config.yaml
num_hidden_layers: 8
hidden_size: 256
num_attention_heads: 2
num_key_value_heads: 2
head_dim: 128
intermediate_size: 768
vocab_size: 8192
hidden_act: "squared_relu"
norm: "rmsnorm"
norm_place: "pre"
norm_eps: 1e-05
positions: "rope"
rope_theta: 10000.0
rope_fraction: 1.0
qk_norm: true
attn_scale: 0.124
bias: "all"
tie_word_embeddings: true
parallel_block: false
extras: ["local attention windows", "gated attention", "exclusive self-attention", "value embeddings", "hashed n-gram embeddings", "an embedding shortcut", "learned residual scales", "capped logits"]
init: "trunc"
init_std_qkv: 0.0346
init_std_o: 0.00864
init_std_up: 0.0346
init_std_down: 0.00499
optimizer: "muon_variant"
learning_rate: 0.016
beta1: 0.95
weight_decay: 0.019
lr_head: 0.0171
max_grad_norm: 1.0
warmup_steps: 0
schedule: "wsd"
decay_fraction: 0.915
decay_shape: "linear"
final_lr_fraction: 0.0
batch_tokens: [32768, 65536, 131072]
max_seq_len: 512
doc_mask: true
train_tokens: 302200000
max_steps: 4103
dataset: "wikipedia_en"
Each number is 128 + 24 x the weight over the matrix's rms, rounded and kept within 0 to 255. Layers, rows and columns count from 0. Numbers have three digits each.

# layer 4 attention query, 256x256, rms 0.241, rows 0-99, columns 64-127
101103088140131149146138153134136116109136137121112141087118120148119151104150111120124186117134123119140158136129134138102160133149122141162118162140142189115164166128137152101114145116152151
116147132157136117142144133105121105141132135123111121161143136104132104116104127118147119114117119149106132141148130145112161139125135137120102131107118103145165132136115112145140138123121110
112147127144153097135163144142107150126154074151130123112095142165112129141157124094137150129140123106120191114109129194125135160129158124128128152118144158107099156144092142154120146130177113
110129150166124112119134131140102095134128138115115152100108129170126163121094149115126154109092115118136158168117164131128120156139125140128133105138131108136117114121116150134153142166130114
143100130112087157114129166109150182110118092126129083107147085138159119122114113119129119162137132121113111149146124131127158120127139122118138121108100127162136101123139127070123143106130151
131115151134145118103124085086121094135131152132140152147154124146123106148136098168132124126105124129141107124150122105125123087151105130149100069185123131106155130143142115145119108136109092
140131138139143133125118155126118105112118180087124148144121122140117142103136142103127118157090138133113117153107154112138126105128120117122124129148104099126138125143105146108115114110125108
157137123124138120120134115081131121130166134107172173148138149112122119143149144151121137159130134130137105114164138124107123132141175102150130121137130106127102135146126131112139130099125145
170089122111140099096081138132138115142115153121168175118149150123116111168103080092122117149070110112108124122105117051152131099167122125140079080162142127159128133122113116159156140142097100
131152109141126127108101102087097101152125176072141126129068126066145118114111124165115118153097145152176087113133202124121120091103147105157119113145119124130131160149139115159126150108139121
092141125123165122145164129107106079089163137107172143136130130120131118160109130103116106115129091143125098142128116160130114135169118115129152123136127114152138110116145082063172124133134104
102119112140125134125106133087140139102099125133144166145091111104119125136114133143120131108181124113108192110117119108129128121121128115114101105145129115103142163119131124151140071170140091
118100116107127124128153097141111134110176110137129100139145133090133074111132137126084130089133124118116113131139154102135145126114097137135094079155103135152117099120116148160138172124131124
140099108126109137127094083100123121128157134123113137070139103164189098105096110166137111124073121121107095148172152136124141143123142160144138114139143113099120157124123094100146114131093136
146123128162087119125125112157135128127147109119139074137158151120127135139107133111135078133109124168126164102137127153142109115137138143120115141143124138119203087115125103100143136107154123
124160131116105107117113104136152123142134141152145122168162123122151170131133139142146091126107147150171060088104123132124092120093132118126150123145149117134149136101095113124145175127096119
100140106141146137159150154138107112103181185114154118112104131152113128126089128137182140129103141146171110141118120159146104150108168122209125136143142142127105187142166204058131076149129129
132110156107140096107150138141056144103146112097149153111094137150097139089088132084150149098136144119112166165132123116137146119142124144161118121141108116118134146088090112093146160150137130
110126127176147130111131100092142087133141161110193161134114185060115118158104120088139184106061102117130066133140099127125156060165140088125121095165157116162110178104136067128117105094083150
142114136120112101151096088130125131114152125151106139150194118082083109127105124133099123114104139120147088117105108139155144139149161126076128089128108097137111141161156119135164154129109120
120125171166170175104167106158092204137130121149105149072100104168163150131137157172112070063139139079154139187133112120111068166087153139152120151106132172055102182166167163125149094139119081
168152099141107174169141145160143165149073081121106085156131141160206129093206119153123148111168174106108146156116109129081099139093146158176111132120080179102148069100117175124164122132216129
113150127174169082153083139160112148139073098126086130156122116152138134144107123163139102116128120111106111164125136149151145168109131171143124133164123100132129088160146119139137129115139139
192124136123123126169078099100134147086127091112124107135133135148144124100133166159130077098127134126106121128102175126146154124100142144148087111143112123110145098103121188110154136150136094
096155096085138139130125142152140102161110156110118139100109101107131107117150090159175142163136147132165081092125148113163135139144123141159179118127152144142120168133219162121144113113135109
147154141086157150105084117119104153109134152135122097140145144128129151160147090161117136144165128152131117094142104108088112107100133113142223144144119173117157138141119128153115096095096130
091157112132106127115137189131149121127114135130110126143112136144116128150137082122091142143180182153141117147104145113121161131121120154150177137122149151152128110163159123151113091151126138
141137146095124100117112184136169125145149058128140076092152159162125126107154091085150171152194165123122087070117121124111114105136155112132154144098114148091141139108112111105139108119169144
125125105119133079063119114095124108105069127093164185153143109101099122140075147074101080100131123131125068155152145124138146110144139119101074171129114117125139182107177116087173079154105086
149148158140151157129150106124125120170147133138132106156099136094137099138134141138168157126127126114132116079167175124115141113109074123091093134152149117112127118148131113151103189133163099
095143155112131140096103122171127130132153151109135134101134141104125133064162104161130118101140132132154078167132109164085073156104122160096168134146154144124135106078153129100179126122109105
168137115129119164116172144158124128131124129129158127120144157141143139167132098164119133110113139166089129129129099103153107104109140125152140131143141173146117128113116125119154174157101109
143109170126158159131136138141103147085111130141181113157097137129140139143162161121109135075149104147157100110170112147120118134149119095084080119132098095079085149136129129132140123123081128
093125143117128153125148140106155122147187168122107127134143131157091093172126069153133133110132143167098148083118167190125160114126109101118157103137160133148133136143116112098107119109107136
155107128097106134123119072178192168164144129122121123146118119106121153122158133100087112117163092125103143159137149114149091138119135143134145115142119125159126136147152132136172113128153159
125166124131085163089106101114140134192098132138116090147133137203116123107122181134119121173105120123122107109135131108127123140106087165134101131123105095149128109122139056119129097096142120
124093161111139146123132152093116091144141152134147116141154145160114092115119153143081142103094106075120155113107140171114140153106110113130136125151135114147123119161120110098139144143119139
107111160181143107116132143141150114164096144104106117143129096089119144116135124115142123123118118139080119129126165149090151093096136157116138148127115146150106080110133169099119137092139101
161146189195115177111136170123108162142137079141140120081143153128096159110175195169088131121183126129100162161138151141103138159117118110117171124115104098107120138095100124153179103141156117
150117122081156069085094151179094125133138132161150047141133148153129132182113098179126134146135120151124117114195103107136116120113098152162167168109134143132139108157105147135155134168188129
128136089098083095126079112144156149165117117124127115163148132124146105162114084100113112134071106083077138084072110122116126138164153153129118141121131093143074156106136153115152120151146126
104113128119093134110142097144131135136130125133117113094123091115112139105133163136140134142175116105145130203153093109132111162132152150155136125151096118115089114161150145157133079107098103
140115090137102091114143123116151133114089082083146110121112151082132081155118113139083113138119143130135126141072144125148121108146163164113150150123126141143145127129157104098154123125171149
121102129134127115126151127144135134160115099142132124117124146135125129098136154149101118128157132161108138117150102112166106150109162133110147073098137102123138118135119101121121124140159120
103165186103114186156128187145150132132107153152111142122086148176106156143186144129096150115083103120185140130082137132144100158121132117144121138106103135083140145132151093131143144136148132
112115125160093096120126123174170113091148129146106140135111139128141140117142125120057151084143133110123112100124124130109102129117116121143131086143126120111137124097103108079145109111133172
141100176112120128156123139115107123137164085112108100124107150116131140130138133114115131107124085104137072125104118137148116164078145090118109106138167127086102094128129132155100136139147132
120140110167095115162150147150106129126143100135087130099131129166095157088159121116138160114127129119131164110109125147133135138153113152162118156173135186111133101147140141116153114148175119
144092145123158098143129145088137139069160086120149109124133133129149153121100157106102095078150123142126096158119090141125127159164096092115086135134159070159136148126123156113132160107154106
104149138089148153137174114116120100092118112138116097140118115085138109144159086133132097140136109151113100064111175126134105140141138133143127093098130102147119112158173137123151107121103113
134127149117169142127148143130134154134146134106121142134141131147136171135176098103124110138117126087184146133129108114133114142133131150149129119113134059114137116095131117141109086129121124
127121167138051112133082144127123095164113120089124116150097082115149161109110149125135154119127139139109151096121113106115105102145165126098073147067112111103149113152128208154136101171096136
126139144129124125147105115095128139080109114106119076149123109113127136112121139133141112101106144135098093110159136149086098124120115113085112102118112094170117112102119131140162117121099098
143137157087116129111166171162125125118185137133087078123119146130102132149104097123163136141098084159145119160128117117119115131136135129098143111099112108177143146137093131083111171163107130
086102154090153128176130095105129117074146120122113094109086133135150140103200107114127146151136124150086125121145135112136165138124119143100099128147160111167125135120119114123118137152118133
138136129146130099135172140127156116139140125126123161097148118153098108128137087105132166093136146113120089110117146143143165107073065117136130155155104120121113177090100075109128146102111122
155130110142087106136145088134116159128070118140147156112117104161140121123121101091136128171115091189173136148131115112129098154142115140140109135140138100156124126132126093140084075173124096
119133145121112123149155155132141151132164130124087088112173136147146088096125164094123132141107180145154143152119137123131141129096111122114108126133095139108120145119110123145142126167155146
102162103112122093100098133108170133162099163143147133126131058113112083123122142106124098129171133123155159166156142164141180100124111124139171132106122182188091113120148125141131109147168155
108148124135149131145105141111153120129137141123159104089143101145118095118105142115118109119079127131176121107135135106120135139117124149098155137160166150139146124088138170130086137120170130
129161119132106133166073119118108147128140145163140154143132136132087159121123121107126146172096155139126060095132128110110137127151179147167135129180119163129096148132138130134115103138130128
119147137106128127126133153101133119152097146097125126133133109151122132154141135160143099168129107058139093127129119186119114115136128155131197144153138177111148120162113151142118108112125125
115097152154095115116181113126099127120152130098111126094130186148075108169148159118086150135101112126094121100123097131144162162137139130129096144093149134107144144125115096143146112074126140
113102113075107120141177147121163120119177120183135134113111136084123160177092138130131166123128130139100065116103102099134153155194112116140097171148130124175124173148135136142085146166107122
109100109107114127168121134121128145098118123094119133127102101129142150113105127141106125155139088109148115143142105131127121125147142095159144115130136116120119113115126142114121114154099139
140126099133121146100133114101120112132129153115137109141131152128128151124126152112161110134095156147141100120132105130124113119141117110141136146117131146113126161132124113103090122086127105
109129134123103126176136151166143155100109100136102093120109116137132109097088116129095130115113119143128141158139111161129126154121157143091138101099125104127121060117140127126107127159080153
093125118162110117138139121130148123129116161155150137087132103125147164142138163119124102125146136126159125122109113141142126148119142129113126138129159124135130136113177129159135106148105133
144142112116129130101108124141111125143109127117121145153154097105154119159121104118131104118124103154157109126113113093143141121121134134122093119145146098151154120108140107182157118159115097
127109133152160106119146125121123113135145152114159099127110153141104129165124128088136113139103146117103122123112137130126105127143140136111152090144125112142150155142121153141146174153124123
114146099163134118106141143096109149161111093147158147116088137165098153159144132100148128137120146115171107135090147098112122135127122118138140169158147155156103159150155159134154098116130078
141118151139128106065098133173114098118151142146153140106100150165170094132166109157116144135188128134114118097116120117168150113141118110120109169117123161113124122108140110128166154130144128
088114132129132086122091156152127109161176114125145127139103151096077120120105118105190165122165149125139127112151141134113131150120120104108158133134072099134140161179141130134104132165129128
105150113112130079127104135132140126122130168131178139115105127126102127167152136140164133137155152105135116106084135137150096103136139115132102164147166116129106135148133099136133123156131122
121147150096108086139146127145104109117143107157120158099119127150169159110136157132133165116139134110111121151120140129142152139122107132130120175101159148125151150122131112108156128148146114
114109114135133120146133139108167074134151137117138154167149144109136088116147111135122195127107140138086172114119135123138142103151102148085142104144089131131167127122109172123122146127114135
102178117090122123090125158134154106155093149119156152139108137113141097140127125179119121125143128115122122151097135141133131101101156090122122112125108171138181137171155123134163111125147128
088132159120133106138155176098106122115179156125166151162143142127116093175154138124114154137129156151139081129141138165134139106119099112150140177129156094150149118160152115117138094101103146
105116102141159120167140102079129122122144157129165124111136131113137110152138129104136173114156114108129092124179164098141169154104112109099155109121166124164108119139167096142099120136127114
108100143107142151108154128133085112152103139114141083093108163152099117190115133087123153115118133115170111094126120151103127127142087090135124121111132069104113124144154105114130154111132145
125156120139104116105093106074132147115128139190154109182149129144137134126112163105106117088097140096133114177115114144133155111115108135136090118149132126131082148070163135100120073143176110
130114114132112172111143134188162166098096096152100114119146133125207134073140122113118109105194096150118168141167120083158144140085118170194141110127105244137140104086149163120175112104156190
084132117133140112071126070136121100128080171155200154137156127079117138153077122102139133120108113121146109112149138146131165105153115105116108173147115122144124152136138159101131096129101125
101095149146116137135125104138134134167105226111151080120107124110102116156109145109129103138124119124188125095125120133095119110150124109094134106166130075123118117139136135121091195115084135
153092125129138104087162140132158114118144109131112166145162126118167144127069162112118155124105108132076098142115115087151147112153097140102074094154120137127107106118076113116123135128107147
089133087118129125057083133147206147155084169118167152121103134120141146107135124138163093177184139151107158066150142112138156078137121107173226135131106189160191177144109094137083155111146151
115112124120121147127117143133157172109120126103112127126148140165120110110136137074133102112173139132124160113135153113159124133128152157163056119149173143120122121145094134138145124151113173
079132098117127104133115159150160127119154142149163107131113152124128123107106112144162144173178140130130168102092080132140148102096142118154146159128111163073131127151129111126085162124107154
148155137158122121155160043096121127094122082140103100105137118126176141155091176144174128117106111115092107108149108169147117131147170125063052136123147121130126153095111091104151141135140108
133111138130107126163141083099106120162146128155132127135147142110135143116150160113139136143132107142143046112062117157130143122120137145106110111108137125127126108114095142096143155160142118
135135085143139157128171171149105132109123164079172150160099131086093141087186135118127144107132100153156151086164137128154106103106127084179185150155085103166155140144169109120117139146134081
129141148149066108116132133106150122114093127125114091130127144107141100149136109123107115157135152169119136128174092146151099073146176115091135114122132128119130127184154076098097155116087090
165158116123141133137082159152173120136132146128096099140142102123142156076112110122123124110162144122127142148124150125154132128119136140119058121128109115144072071170108024162102174102130156
107075151102103110091121095116136132152127144111137138115182140127118064107097124101147160130084095133131141121127152122152170117122143112137123141102120127116151172047139125107154179123140135
129098120128089113135084124104118128116143125136122130144133120107153137118116117105152133151096137117112120140148071134110132111100091142124064132116151099140112107138136127100130153111106124
117130134140147104140110079151108109155110132148145168125112151090083087096096108125130150130128139109141128135122140174146096104145155151121076075117092127142125155085117083112127138104118095
171149130163119102091112176119145146152149120114105143090147133138126150175085142150147110139109149097105102160143134139124149159113135168128081084134126096106107149115131113124117109132133118
119156127118139110126094114134132089186108096126124130059082143116107141106128158096120137140182145128140150126125129098107130104142135141125184114154125161115124089115126159129121125142127116
082100089134110132134113097121132110111123130146168172123120150141155124086143104111113128124175093156108117123112170130129135123123127109062130129118151151159152131107112088144096127118156143
107152129138153147138129149145131132110139137065150149147111119148121104113124127077169109087138144115095092131112119143145128111106134145160121116160124160095150145116120146139129134156123141